{"hidden_size": 128, "rope_fraction": 1.0, "qk_norm": false, "bias": "none", "init": "uniform", "init_std_qkv": 0.0466, "init_std_up": 0.0466, "warmup_steps": 200, "max_seq_len": 256, "doc_mask": false, "train_tokens": 101100000, "dataset": "wikipedia_en"}
Each number is 128 + 32 x the weight over its row's rms, rounded and kept within 0 to 255. Layers, rows and columns count from 0. Numbers have three digits each. The size before them is the row's rms in percent of the matrix's.

# down: layer 3 MLP down (transposed), 512x128, rms 0.121, rows 102-154, columns 0-127
# up: layer 3 MLP up, 512x128, rms 0.136, rows 103-154, columns 0-127
down102 091:081137167167156127139113085167133101187107113095121121148153168159145127101103122027089089137117176092055157126113152131104104121153099180124109139164108140156129095143145099094140172107142149158157105164101130079159148104117150135072160122135152197169118133141107110144134147103201176108158100163162156060168090130113175161142136098145141205138076142181152171125068152094119099086131
up103 105:129128098133162104180073139152117143132129151133043187110158099123183065113102126106103149106153102098149114093137105106075086097169076159212106169098128131140093120118123116134147145100139113164120090153207131135133108135118081124143124060061129160165102133072155156105074146126119100080148175167127135100093121133152122134117167107116072177199099151099103149147135145156064104076137
down103 101:115090175123127149072126118082112193078115122162123087115113082127143123088124140187125091108096085105063126151117131171114138125130148118044190101182146114152171071179121149153116138115079180142155091118114129143150111159121111061143149190173123175186167115144120145098149085116114194120128145073131188117100144146091131078189123135123119070136110072112157133142117158122151135113178
up104 096:138107154127122154077129123122142109090099111111160192136113122142124120098077135150098103204106158116175112109153153159098113127095082199146142110106153107119137086081137137169138131157180159212129164089150149102156201133149162106094147143050122087165198159100169101151123069141173138099116153168047114134133095151108129137134145138125060105140170145103105111137157146106200088112100
down104 094:118141139120157115164137127050089112149107137126141132165179177128162187146141102135135062060153160158097151099096114058109141110158133091092150183149123182132116149158182156136094105106071059138172165120132152141151089108134091142145081087154094113105096093117105128127065135156049167146088102148148101104130112149137177099184145125095147197081120102115151130119188115111071129138133
up105 107:113076147160137149125126077092156103149176148120136093078067119179155141097147115144086175103111094094076087179107070100137096114133137204117102133146103089090198088135151159125072119130141143136155167110099121178123114183149144166150028128168118104089119137142099114135148110116114169120118126130139183133087145159152126189120110133179134171130196126104172116076108100128096156134064
down105 099:114095052056175150138129082123147179089123133122107100144120115117142109096120093129090122069175098129097167091166165162094164158129173089172182124125135177097126108176074137126142133143125101119156104170195099138118188045152135094136127131121141204114106147202146093136126099141165134140130085132176134125186157115123128144144073156133180169150145134143134139091083170134161065134121
up106 105:096154098144201075112135163106133130142123092150126127186153109148218098119063171143140157152109160099119071152117155207094106088106110137147106126083100101099123073089151079116182116148125074146124121124119089135096138142101081132159086125079084120118096102155152136175060127107179082104123142179094152101156152133162156140105091101058135072115141197137140104151106142138157113137159
down106 110:091097165070116077132154123106171185074081180115126115164116115118130145093107072126120103154062167090115178173138155130074113085156118100134105132048151132142067115084127132162135145098181103106130177142143148120149146085107170123112195096119178120080065114110146160181123083130149177145166125055107151115127106137183109164091128166138122095116157097162084136153134143090145101121104
up107 100:178099121135115094157140114091196143125157152129164194099133108126154173156152134179120201092108096136123151108112107144105139155116097109099173142162159076108153130120109127110112050132103077214067163099160115119167145100141089108130046128128162187170168141120180148169126121109114140102136155135098084147094167165091173063107157137054147117118127136130138182161105106114108165122157
down107 101:090166151137146136106076190127116111154097113143128113131168150135112079162124093075169133153087120115099159148120147175224151141139172105152192127032097132142097161122114088109092190140100141104198077113115105075071158173113143123137191134119101155103110070119137112079089148175154120105108128137071125124095143089135106106115132097144062125158129136085110169106088162134141164128105
up108 095:126141097154113151082086144174156114157144143135145121113137121153200086076144191133131130128108161131114216180056131180161150146163134130105102141131120083112142115135154109162106112130130132137101108087098176062137156091167147102106126092173199180195105117105122101183124125162187121118111117129111118113138223112150153129137144173208092137117112118106074138164079119119115103167172
down108 091:127099204105124149179165092118119133120150128109140124120047136138128101150101130139097051193137069182084096104101119141145126138143118159150173131195127157116146183133113102182093124066052146095122134116116106172130093123162119193088154120144059132089149168110155099066130163173086107123098154164132141115161099162151102111086134096085151123146124133139133126168180117119169091120066
up109 105:145143158037117152072127136136115134147159176173128131179155060129196094125106135129111149136170153093140147151160126106144123117193165134086106120146060083121115182106124089094150139158162088127147120122098113122086139106111139107121133177163188156095125090124132146166104107094070079163125106123148148127168104135063136211090129145149158089120202114133131121106177110112096192137066
down109 106:105099145132120127105176135135107128109077101162130092106136177132142114164138130124114108165239124073073145107099185134165205083153136115159126141145089125147108171156173139079146117138053088149100084100132205110069155098121134093071174092119084117158141105136046092172126139152130135108102157101072140158147135102101117087148129126143117139060125163130150112096124133106084140088122
up110 098:152070150132140166100165200085106094154100153080058046134115092153129138102161148131147142143077105119114151069073136173168122109111105102180129144091145134177124095164137125130114117087141139141096118172133184122108120143142111148087171142129101075121090112120130079112114166085114174113175145070160143173138083086103147111056133155099132129154095126164186144080199120132121186156138
down110 115:133082035175156146144136152101106143129136073212136132109157182145127127124125120138137109154122152118151131121126139083085181127095147086115122193111103101138177177101091148117073128156114122123169102066074129131140065145166136155170153125208131099073114144177152129140084151181061108126094127101083131128149114142110129128121101180064072150132125080083141179105138157122106155166113
up111 101:094088162094136165176105150099153151092123089150126080135109129148103170167134130157095114108145165107172121148122164071178127080187115135111192129130083151129188097151122123151081137101139115071159146176083153124106071146088110108152115116110158103039114130097149146149204121119174153102116164154140179043135124075125096112064095126164153133125130122115093134198104107135089110093099
down111 099:163098136149087173138138120141072105113153156114118162079163088119177075127174210123161114151086125133127149132129095074159163101091133125132117079130150096215083122218052113077114153116142107157122203151110187131162183100153112159136160109115113135093110114117178112172104138097140125101133072103151155105101106124109101092110087113095164113077152094132146091124113150116180097150143
up112 102:124125128140188078090203144170116096081172135137137175091135117132145116127143141111187056114127214148116060176081150127195149152141139076123162107088128146159123104111132109060108077160128130109167086094123108132087097105098153122133131154150125134177078154173131127154100113168122107083140146140080119145163140121092148159100127100136130196094102102142165188070135133076133151086087
down112 104:123136111152148078121123172126121178111118144108123121112080091066126127137108140129103183099091131197139102189172137195080096131131113086116186107160063140153176085066108156127151091126162164113176130134184125181091140136096074103164096103099109186159137138158104132092101069132120145136152127121131110147114107081139142133151089082150132120079102088092047167092152172157122190137113
up113 106:153086104143134115153109065184182168134158163174116089120141129094129181104162161113139114142109069079138099142142116172156077134120071191135146131089141121088100108160169143190165186137159127145060133133175162130091114089118132097080119063118172135144107143065103158147100115104128087133104091136144103121153129105120122082139142119145058140067108193169144060123101152148160118176107
down113 091:129114180148118145135123122073130111133171144143174148131114148104124121121133144132129102166156114151166110091114143155153153121170169084111140125194121137078103058138171140112111099191109133074085055145078132135134161095172103140166117137132068130115136096155159094090128090167109160120152142131058066122144101074180158117190134090065176092168080102146179080147124128120082049106113
up114 098:122134101158142162110170166139113190194205171152101148106120104144154127102156126108092146164131093122128100117140102178158163148101076109140161090066098142139144116139077072127168146184093134146075125158090172123087113063188104138115135147104187083115129145118117137118126148161071155128146145113109139091118149175134096087151078161071101157094127115134077139069095141080188145077169
down114 092:059195159178099101131061135133148143075129101122128157090143141165092169098075124071172102118166094095106185156132167135136117086187161144086131145146193100103147150078137115132076140108136128134137150142184115119161113146082119167160122122079144137172138116147099068119153107145157068129128130096160123135167108174149199146137175081132136154076149098132181169103127082170102134146079
up115 090:124100156094094162121101177059096098066195125127102099128070135120109111126154108092088116127152150169103098106125120131120134167136120143073161111134173135155120088098094191096141109144076118066137216158100142148130069137091116114122104177129145105063129174131139124128134207175125102095143191174126192122116086143119125157127139196161127075098092148076135128126134097136120144154078
down115 094:093126114164171172165139117119127095146089186123048151098099048130115149134132172112144144114091129168140140166123127124197034091166155149063162164135152122090083118143117089149102148160117100112185158159143114213152124121063180075177076139098113154066155135140132061157119145168114097139111106140124099103124098143102154131111151122154138112139116148099165145151091132124085126162103
up116 108:165152144163087146127086135083087147162184140134101110054112152131135163116148103116115162175123144083104053093168043119130071145164096115135182122096117155122153168178142154109166142173125171076137116109067164080177097170094074075109122158100111111132119156146156064170120133105087179111102107145115128154134104114124174122095103149075119180131125106126122188071116144160147138136110
down116 090:127077122111167088147154142132175156137119107143127159127151155122118081166084149138150095103123082135192164181087170200123166142124126093086087113120124148103095126102094167163087109078135101144183174135144097185100172075134167163175158151141175126102117135099108151157063105066146089174117137132130116073133130167115148145111222114162144081181115125099137070148133099116075145110115
up117 101:169134137132134135151154127143120131036107153070147178184118150069136086128082130156120109032128161113095134135116089143105127109162099161146149065128078154153129182106108139125152119128129085133108125175145176123139096104135098141123161126113179134198120060132136130077162136131060075169172072155088116193104155141089148123118147098207147115160134148130091105105097159113124124170094
down117 098:143141103138120141126169151124172114141165119169106099145105126131111115193176129151135126107118079043183188139151116131088125091149120150145175138054139185156137098156117174148108196087094086079142115138153138137167072158082160125128108133092106089117064154149105072130136139086158081131185070140140160107133142178072118121157085159119143087092102162165137113168176145155155150179098
up118 101:157105102181163112113078064150186158125173115116127187084095139166099092102136132133130130114097125119146067019099147178114116095163126182142156119117140094111133157134161099144066150124085096197112105118105180128125114105086137136115143124105056117070135108117163090174137083134127074132123102135115137076098132099148143163102133170103110167117148182090109164102085155123123140051144
down118 091:103168162081109138156163159146086094142070110141144084171186082108197170164147101156110137190162129139133128191125054108148152142127096122105115103113130140142167126150081154113166146102151070105144143109137143152114145096122132061109107085144166100185113128073101139074091168106170130092118132142129100154181091141069103162093127081152153096117156096123198106114170049135134125159113
up119 107:204107116069110145167149120140134151122096136108136138168155099181117132154150077105110177120124079143147119127164083084120188152109156164136187133128181149121119124122093142184178122154063035116108163100113138141094148141128140138104175155132154142078146123123114142129098089133123157107164151124160227152120154069123184082093136159074080114140087126126075085155180098110110150152159
down119 103:082126137135128124075116097177063135108141086111147093166129146138163113150156140167122133134184173156101097152186162141080089134186123145132143078102140090064135137070187079116121103089100119163122177178117064075177158127128114186157042104177128078108096138125146113109157111104093125163089127114108146071141100073157124129078123116132130137127159165200160149139120143156148128155112
up120 097:098138073088130074140137149117102142104090116146109121128084047126084091161098105128138121117113118128147128088123152120116123153128126104127136115148162126140128081073100124113181109128139107132098082165090149152094069080083115116133120120136159107095169216120169202104094100136137105093117137117183181102127085122208155168133165051194156062161134107130123113209121107094105097163118
down120 092:097119166154130130105100090116174181130196102085198130135160167104090166113100159094160162112150145140155111169073090102127105082127126121157070120100121099133155137122116129135140138221071111163106096078125074113106134133110122086176117140029070121141105125116070122139106109144179182156067123129131153088100192102123131126114078112098069143124145162096131120117160102113129165108166
up121 101:090123173100105167160117153184130115088165144172117123137193107107160108077114150081114123140131078115193178078092121124162074111113087137174145137175085108107067118127120123104184177141126169141152107120125101143081149109098069069138105148117162069097087087141102125141112106150160148171132143123140158079132156093123160176133150134128079167153037131159139143109155134091200086153150
down121 095:086081082129111175135086081094166139138150166084100158082116159146144082091122163137109145073164179139061143129135185135116106107144182131110181073175142095175178077100100092194157081145120128088109143118102098199179138109106169177136122145140103173148108113146145111099095074137155115086131156147143103157185079153147163129187114130149133154126133148111111138133100145081091128077151
up122 103:113155092142111098070109151097162141077115136101106137142110078136138098069100092145157102131141126170118113139168133118100167146103150162109112148201184136140073131158052139139124109124127096138174136161150186068170110123141129085099099190101215109116144120172097133122118092118117111177179112099156107185139130108168201126119166153182093144061086122152067126151088181107138119126122
down122 095:162106139094135191131140126153141053178137100136164078126147120173137101167178190160142161100124140062158143150103146150127134096090115131115137170100111143078148128061104146112090120124120139064096143132104058136147103091103113143200151068134106102153173096128123094091191123119115148142071101132140137131085098132043104102116061140118138137173165181118169136092120154174109122145074
up123 098:163098139125107150146170152137109104092147127147116160159132105129162092139193023078085118101054114072172117119125127077153094095126127157152109157183131114112133124122126133134141137118066134154093155110096169108106146131162143110085156186133108095153082083105121093121121124200117111091118104113207165149197161070070105129138119137142193111092119123152090156088085117138142096093178
down123 100:136078141097106145087119156163123123129110191093121121117152136143142104105072211124135164202162090147194106136155119146080202109085091118132164087099120140072112101157085185170202131090121111116125157145141147088107161089158100127144204102114094103095151105129180095144125091153157066134171150167105077166115106104142113181104089160097130128173106112145169120142165138161131134129116
up124 104:147089110155108172162128154125203106137163170165101118132121157184084102108119147122140156162135145098169117094172124066139092061148085137120118070092180132064148090090151136116135136137163074118094176131172184173145065131119077122066110152186069124128172103129143125109141124095121074169102170137102122122103099132126170095155142122063143118149131123088172138120098150089149077072139
down124 113:106134149144129106143123081073118149183104131175122125119173111238113062133113116109134191141119111114114100139146160147123110067139123179170143128076108160100104076080105127068100094162090108115115169125115172158118142186132139149102157109207140183143111144083140162200108157121132153097123190153079164152111118100064134101146143147138119127126102122099079132173074151106125093080137
up125 094:154155139105116163150116085127091126136151197119131170115153126110117112101155078101109131185156161132115192213153167153125151165151134161132143129097195116132147149098081129111116107100090212120127106120109096163104126087081201135101167093158155122098147099082116064180115133164171136083135120075077102104144136101125134079127185144144116154184135139111104113154195089171088098169119
down125 097:157129086120153107135162132088082136151178107135205170124164110155149153136129086081129086120139084069153038108099065101106115119147156119127108096061144100110110138200142164154105132183130097090130122130197182160146179147191104137117076165132127161141075127097137141053092137162108135073162182186124106118126153142146115118137143141131097129092105132163170150083128091106107140113125
up126 102:122130133148109169162097128139026128107100119119168200100141171176181118106135086095111122145095126154125078141162127132102167135151171096080210121111131132152108123110173138136134114140158164155153179093120146138093140099084091122134146119173096136131039141153118122177107095124149099046104132105137119136128133137156081162052145139164136140120148085138109145099186074071164168084081
down126 106:154159085118102130115145140125112174111141181124134143141134178143128129118156109123165203084149122113058150078085117133115120130092122167106112111089092125162125129147128129066128085128106117111123060080080172117170180148149091111134097095181094106137147145072138120089066131084093141149048054099195117107088127101059115170155100162127100104143151117126144105129103120123171096176197
up127 090:159080124138090047124083173133135119119064113182107155091180103053149156185121072196166097171113098121140127116128165080118089143140143127093160170168127112132119111139173186117147168173123165073156097168148151121153090132099104107150096167132157099125089170103102151124148151171135167111135040164185156136132132114094115082107144153112154107118107150155096157124148164127117063104130
down127 097:163102100164136081098163168061141133102199119114104156171140151148101104122135109137127122089147089146066115126123086111161147146165128098115163133081148086114102119203151109153089155143096148131087168043080140105082118163153113170100124105134121170156127157089108066150081113148135072155108170107123098066154142174146119165127080099096137161157158074146154082140070108149091169104082
up128 104:148146172138132148107204116082119061160125113081144138145093112095191127182121126090160107093116155073083168099152115129119080167158142173115114078095146107119133158090091169181132122149129118084106167108082157106112147095147163069110164198143077060110146159130179199088156177144142067108123144074120142117180134093116135150111110143096081140140112135124141117149188124136140144169150
down128 110:107094192117142140173149137193145121170138147124110098160100151107153076141132137147120149119108118126148147124102134115129152109145128171156132100164130131080142160148107108110170172136146106155072154122149155137148051173153139085124101184084145145172117115145166080151088134130140111102128091120124155228143014078136145053106070107103089115134088144085071148146127147128053111083118
up129 100:172099174100175169115099106134130191171157087050163107140147107114106099146120119175207144076175136129165154120174135158146166184112160108135109114136112111151161066072168110104112085161163111152147161144116113114111109138143101091128092036148145162074107145114051174130163113185133130103184142086150082134118131158163145083089117114151158132158118126157142124108154115153089166153105
down129 096:142180139131089116135101097139187126101102128119126155181162201075124172111179121089154111153118119101138120131117140102061085088199128112121177125122126205135100151116116152169166112120024100143072136153115124137162121145144109116176162195115092109124111163133109122171119138114172112118143088125115125170161082109066105162094186148111142130068162129130100152139107177109168151134058
up130 086:085130132158122113155075112142143128095148090135122160072134146124109139158184079157153152156098071116102168139136137126133087095116112160169102117127109084158140137112118154111076104124194170092163124161165131170125109144117103034160177120107087116149140085122155107084118162171147115118164134189147071144101110110093078126061159135211058075108098175159144105091140158184157138153122
down130 082:166082101100107154139115156144130144167124153140168082106161082082117094147075154143097096104107122166153112136133146068160139161163131063143184094155146212075117074091172140119164099148078127107100108115140131124163145092161126229142047146193128144162157193131078142132148143125076139157129110109138130153132092161152148109189164106144119168154151093094159139148151142110144166150150
up131 095:113109183142100107074132145185137150127108116142160124118170114148084169092181117146163157135137157089123089124161072097099029134184119071165112153113105178102095090104128131138126181120161152096081115188105089175078053148115137127079106128117191139131119149190125106126161138115123083131119139102175136142148127188083157125139117076136143159153114130143114109097077110134141159104212
down131 095:120169090161110147089185086150130162175117141133122203147123045110088096120109106150157068181138108149114172102183151126082116114185171162140103110126130126127159122113110141146078054127083121134111124143125152104223181090154119121137113080148099147089107117174115088111112177124179108118102132116175147148113055134111160149166101132084140122130102167138119140087180129150093165146190
up132 103:111148114084105160138073199125092111151140143155099087062130150124080148116144103157178124065205123119124156119131154120081060132117135145120155058173140085105163174074194139156148120133123126149165145076110113082107068158120088142110098143095152161137167074159128135126094164132097138144139102121124055132142166135116197118182069169102089144115150114134106093093087121134140144172151
down132 092:134094130192092115116060127123133108092134124130097134140106235095129126142094180102110120184140117104061139202157136135134137116085124132186159164112092138169108110105098136119088149112141164149130145120159134164078155089102125083123148099102164148164107134138134078094233123076123138119134146084098158125142128102136074097208151107114179178142117121182142144126155098125133084121190
up133 101:106143180115122127182200137079144075155126111120165143164099141136133101137136098143124127086104208092153166082118105139063153115183125087097096137123152112134113120167121143170055118152110174160123114111119129117136114100127177144111111162166125157118175154152118131150096120118113148083145164074144108171183095066201118134094128121171171095100094132033182100169162118083139185116124
down133 094:089095151135168101136103170166171136074111072177075123107107154088060133155105139143115094148086115134090156103158148094184139115066076119115140063147139155187124106096173139166167143100122172160126102078156141157053146094140134154130163100122150139142181147102127155114122120120075120153148088081136183119113197166103152126153133118115092123171123145120132134126035111111132174058126
up134 097:147180067106060102166135099155053122126137163157099121169136092151174131068142138072117107153097118081147120132160104118187078088143090153121157140172093117127123157142128130125175111180116148143092121139126136118117067128094127083156141117153222154159128129136199064170126163122152145079147062136152139101187168121140081133116087174189131096154150121139115154085094133127105132169117
down134 105:113113122139105179143097145215089119181138125161149153095082130085112130080103153141135103132106073158158119083150121170109170094166119134134093141134102171131165116122160088114088081144154059090118139153146113132137144127105136107136098132187124057153150122178084131165129142053145152105102160111123140175104069063175180156116201151129171153148065157103094137101114102095178114111087
up135 103:098087104139094165172159126171136155043209108158129172137144159149123086113115115096127118092129126135083131141151115148114178159150144132126069170074102127126162199117087095089174104092047108178033125162110151118159111142135088157148152134153122169148143184073167141080145106111092120159120135099150106109062107141119150127090152139185142120147114119125091085124154142155151076132105
down135 111:115139064147080096161091171059107133087127117159151210111068157139125066153120135125083133182150178105153155145128090168111118113107177140135137139190138147016157152131111094137115164108121138138094139121158113144109113174099112163163105155092127193172126142169144095106129065140150160115143124151081185169086074132100174137123173124108109135171105146094143122119162137142111154074125
up136 092:126132146119028097156095132061114102089127205135133168145130170046116163111181161119072191106127147117133142091132168105122126131108113110166142185079134115127141202156146141141123148072080122100157107090173166120151106113163090127125147078192131077113057113141157177144116112111081136153145131171153122112090105126162138131127173126124170070125131147141152165163087159148132137110086
down136 101:140227181147110122129130153128160078142161170096106173090117092107132201089123130120141161129127115161096145141103099121201130155099109154134160131132154131125109153119124186087165067088167093129126143127180127103170112116164161126134152084147202156111064121132155162112123144205126076098123094104091146124119176118118124154108148180129136103091094147095073145110125138099082118100030
up137 098:100137140134117171059100106167137116190138083107129128182077099181206144122158065146136086165138092120162149096094117104167142163151098146136080118161155117085150170120156107100106170100085156147165138146174151089148121112095114144142128062106200159186136113113165155150162183146077090111150172120140162099107113113079105088159097106148088147149138154107105080126151069090166160151136
down137 085:194111119148134113124146125107121147147085137125137102098098158136096160102109186083152113131055151156100077103203121118116135109082145074208192136077087077165087093129112161146148118131213058140106100118111137144115118122137099112101105143147076140060111140143101133157067119100145133119109078113134083119127107138175183100071142142088132129111162126169147155167132150165111085087079
up138 102:141113130141111128120137192146190182082141068177154189122158126160095156086188125103152095116117130105117099113134184167124120163099130157178129114171090095127133197135077143093062109157131150050156153112150098128096104111105048121178112156095167126111156148172148117122114158128121113126125169130166152093170154117112180058171151106173126127112179153188139108138175161110102156139103
down138 094:118119150155176101109127164111115080170123171076141072157066122065115120193056149118186137193125154139115183139132107139121128117196122119123111112130110164076101138194164116157150180069139133145102135128109199197100166150161202088081143094107100192124126098131159114117168143139143094164140134101139107194104125152161136120133113143127146143098150129116078100122113075094139148148128
up139 102:150172112129172123152121132130158152088183143096158140102156166122112157108099169127176144133134080179127081068109152184130089185144171137108134127079187168073070117091131138200199135086097181141162162149086156150098112159138045165117100138069118129185129139189115096134110152077117143140146170155170179132105157156121187134133125094117125122110116131135149077142139105129110110094103
down139 098:066159170111128161088096163094133124179104092170093207138080083100165079186088091116134084123099099055077133080153128110103149124131105164147121131126087129136136146195146090155120124139135118152168191138122105146103192140125160115146130138090122144127135110111124138112122175176101143116102100077152080164153196090077121118138141105138139125067159140154125169207139174086140131179146
up140 081:161153055125107156179128129111102088108159124161191153143132110183140158137169137152117146084123173089107086067078134145147168120183149101097108132096171178084156113105059099194112185145132143172144112147094115055157156140088186129112141096091155114137184163137103100091167159126205172148148122126121090143118106133124115187119157126181116143107116127048146134119108101125147161138126
down140 088:101151182142194154084122135169107122137122121154119066103079129136088076106136099107141125168105138161134116093130116112132105121137134119147130097214060111199133111060129090071121095189090144162157150135172092146123095116175128137200097107085170205076113117166115083129092113138156113095125102134111062069147126133123108103148174108118121134154134103106119134132124108156141051174169
up141 101:147110124176116103198113167096136126164084114105213209125128160145115156098153131122122160110200151116083161123162111188115135152117086103062123135135099121120070125124126154110090089079103087131127120125088134097103137186084127103084123114121145150120137175155130079112136209156106138153151128158148154110100123105136080137123176135141097132115192104116142087095100235119168130077111
down141 106:143089120128116140152107114138181116147097147101151184143175128188154115118135170120142137105104183158112106127148184129116177088165123146185164109139185145160170075123161136132103112109131147097111125129097167077139142099147102087090208075066076162115148076106145148120068121097155129107151078112109101113133168199150110065108180095080164098080098156085115171141102159172124147169106
up142 098:159092139139144086135123140140142112158128164097088152103178124132173109127096075141126155159106173120146160098099088122125127120118084047127125154110076056158097104115150157113175169130083124099117102150102172104112141112124074174137166137079144186120132145139199131128134099119065090127187072117162163119076147119169127171206141135179146130117098125128133104059160166099182148056107
down142 094:177183142129112123132098145113099126100172058077162120121102123167123143155133163093105068166129131186149094135156121132107117131208081156161123133120155112085160090150132108158155073149152134164085163140158109096143103093132127200162125162123132082104081126135148115106128204167080104087035156195151149139101099082142180081078090113141100157190132131113108108162142114109122121144144
up143 109:145125124101014115079142115134148156109167127114146156136168104156169164076162151104160110129119076086136150137134061162157162120180147127073174094104100108145097045126113181151150126135108115164139148121157155122110113106121055164112127087109128127195087114169171109088137098109160109119185119111158182060098129110179145109114082118101136103113148190133141130112094116132153136172072
down143 120:160137090164132140136083152130115139090127127153166117121129198182160125119046039146154131133142108081067101143133148152140131128141159180078085175135119111122138106124152084101189176137169114123135205113140133139157119219121159141097095141152115108130151157066118174119169194178106084138052142092148112165094109142132143101148118110151106137145143152123148100139207155111108084123131
up144 102:128131101194149088126094142128217102107131164132158145110109106120129195162168227124100128165145089159125141062172127162154119153115172146123095116108173109156169112147105096102180072123074184188156148153147119188110085128131137141135082111136168036131099123119094122133111203126090121151154125091100111126118066108112136153163137117123131162106183122095140140107139150117103113162093
down144 090:121126132093158104123139119183041074117146077149137132130115131163159036121125080099126067073128167129062118142129113110125105092095083135119114165196114117131138097094136147125043153174124088148057082099151157089108187092137115073139153102148100162115094131134159115114105123105133122098107063172142138149156149127191089183126106122165125122067108129103129143142114075094160135131134
up145 100:139117134116122154134160115134142144151097087126136128075205101132151119142156127126106120150077113179145151146057125134095135167143177187051157104083165107142100101109179083177074130150156097133156155089176109099089150122137148174140134089171101131137143078114185152099076145155104105151140045140141163089157135134109122120188126157136141173159176111119093125152175070086175177180126
down145 098:156167075137133155093165146121117162119148178124142172117142135115104097145113098101169139064148087120146071063164150111131126105150131124139131094213113141089139122156126147144097124115069125120161065184110143121178104129163105167132137119160110089136087067165126097144172134143074115062128146168086121104169133128125168100092145105115189096190067154090184124144059144160075084154121
up146 106:118136081104172131120088133089074139148171144093170114121127193132185143123155106139130085098058114095133104125050101155116099110147146129124118221101135131054126138168125124099157099142152165128159166092147048130108123095149104099093118092131133116141172161130085171180124109147104122120118165136111144095125156153161076149180189013126124128083163156104118124120100129103133126152169
down146 092:176169112172093138114150136139110132121157127135161149134136109110136068171125086097076148098178173204149127132134146108138181175120102119167103086164131151125132164112105136104079082134136171138185114058074155117088171106119115131104093153131070103130071116152154099130139061087131179134148141122179137070082062101115110130138091132147134079115106100178120158170110156194090078098088
up147 087:150050138121075152128108118088096141094127090106156159154155087105164143110122155128093123094124123156182115126105172166135148119160179173062119137136170169152133110080116107116077175159115083141133161138161092122077144105040123120137159077148083151129073072189158182171179125145114142073106111063120169130135101130154150125105116043107096124120124179161105160119161170126137122113135
down147 099:124099122122108065156124134097131163105202161122114098079189168182134206082122148089107089139181114096109105137112065143149139171150108102150080128141095113125092104089176127124117138109137110113109173102096195143135080114167093150169122140054144119143149170128129121103074135140121153149117161096191103112207090147091092155145115122148145167125100121078090072120089113058151152146141
up148 098:143168074211134162128150102119139121116154140125160099114051134115132141089126143158166179168188188098116141074130110140113052140137139109178079114113117149067120099081088122122146127086108122088133152123092076119182138150103102159153134092119114067162145163158102136170114074143189114085148125159111101089067132135122105113086140132096140104085123156090048123112129055104107126161131
down148 091:101110127151164097157147115164083136173060110133173129152135158170112103149137132097083098094198167133164113121173125099164178191102095072169149144079124156136075100118142170123162155140076088117061165086134104101127140102188070096114103092076119137097117071153108103157153180141116117081104165114129169126097146127119147157089124051131156093145109099146177096108172105140102143151103
up149 104:120094113159157179169180148100120122122149133106143145091108158092140102124148130088192154131085120055119087167145109110136131082082109179151180157119133104046138126151111023107125137115187181145124090126121137125126102122143107135115071099102094089071150142115175096106135135114127083138209163205121093090152143188092121162100161123140140184117128130097151169135148119138151151133178
down149 096:131135148126184145176137115124145110131072154156122176154135070109138157204122114120170108125139168152157135094159110126113142077161127097122126137129115148127085168158118091056204100200162112191103131123197153102148129235135149140111165142114097125087091160077154115146128096119090117152115076099145125135157180090144146170130181113110135190111130129174133093098121153146165087122067
up150 106:076073166113099147140148098128134115152155093167096143134152111134084154141140070105176101154142126088077130104074156173115130190149138138130086106192081195139159147100136068137094141121146093154141098122162143100141138102172090137158117102172160102173147166116135126124139132121099135082140109153140152069124109076165100073182155067119104102117102157165120042093182182192153148140148
down150 090:125124123164150144107081125108136136073077135160159135134175111129163126117158162121114132106129086170125092126172102081196162136149138133102123146142171098142116072111131200096124184189121123104113099125076101168076132104085168104090160146081095211075127112163144156118171124147139119168102114135101143150165080155075223200145152149143097149156139151148185141160128127095103073126115
up151 097:160149101107130144090118163143130097060125163146114052136195139122101083118141193117103130114173163174124124100052062145153127116121185119147045091110140112147144098071108119126126085132097156114093136141109145106102164097126135161126131163148151130142086108143132127164148106036094195149096150114106102181115116139152099149090169159112170136182159125164124160065132168169189142115118
down151 110:103176160120092087138130180082143114093159210107164174153113092128130135146121129182140050148101123065119118117133133141133144157117100170109111151128150100156093087169170170155134149166102147156160047043132148068126162127157166056111091149119101142173129128150188113053092161103110154118116101112115167083120138103101165084127144067155126106136124156100102115113133143102117080090137
up152 116:095111142168098140129063169164144061122148164114092121123078163126093141141110152189170119122134123103162158087127139125097148114150111120146086173127096125068130126163155039066100120077153079140179158121134100121078165121116131168125122129197131091112104103114142122161159131042131125105108192172153153156162133033148152126070181123100132130097130189122151091119125120119110165145143
down152 106:107118090081106106127137171106157106104128166092111147122106126126065131155117108181155151082112182194206159113145097158073105125124110099109127113077152122156092179109085156070150067106111063126165158069023092088155152118155115149125137122144134095147089125118117161116099109031129087143141135138150107141109102119145104112065122146115143087132143157084123140137053160117116138110140
up153 094:102085184048125144108156116116154174075152046141163111127106142092130198178141130182104154083156134119164162158142091065122125123181114136125131118143116193088139114122140151139163122146094100100084166139138100129068124159137064121160156138136081097104107176088154138121163119069170146176141142163170158111139152121107083147099132070139083137179102158133151082152103109108154108105192
down153 102:153111169116144127155159086141133124212153145114107128100128098171106148151078141091120116186069111097117149144157124143134124157142152122127123086103123117114098087137123099158187092142084108128105132132168115175164093126129099184027112062091138107153144157110156124101073160173178127147098148092138102112117125088120099174242169042139115120157144102097139159146067125147120117158127
up154 100:132099119081156166105128144148156152122167112167162121116155134062133255092121147144121103081127101138145168155191061128115089125172132132102066121127182073120163092124144114138086142110140095125152119181143134134112124126132157127138133091146116184067113113134110084121120129083064164203168152142139134195137123084140061142136139078135112128143154141116146088081158103067128106133165
down154 090:117132161201163118132151038115138127131113105067152094107092136154118085106143118115152137101092168137159192092143143140087095132128150112122181108119053165093124139120171142156149087151124136131106085132150095107133112090163126134120064174137154088164101132168095107121136125118157109086189143115125166121141072187175105125130117157119111123107153054216149135162126167128079178111046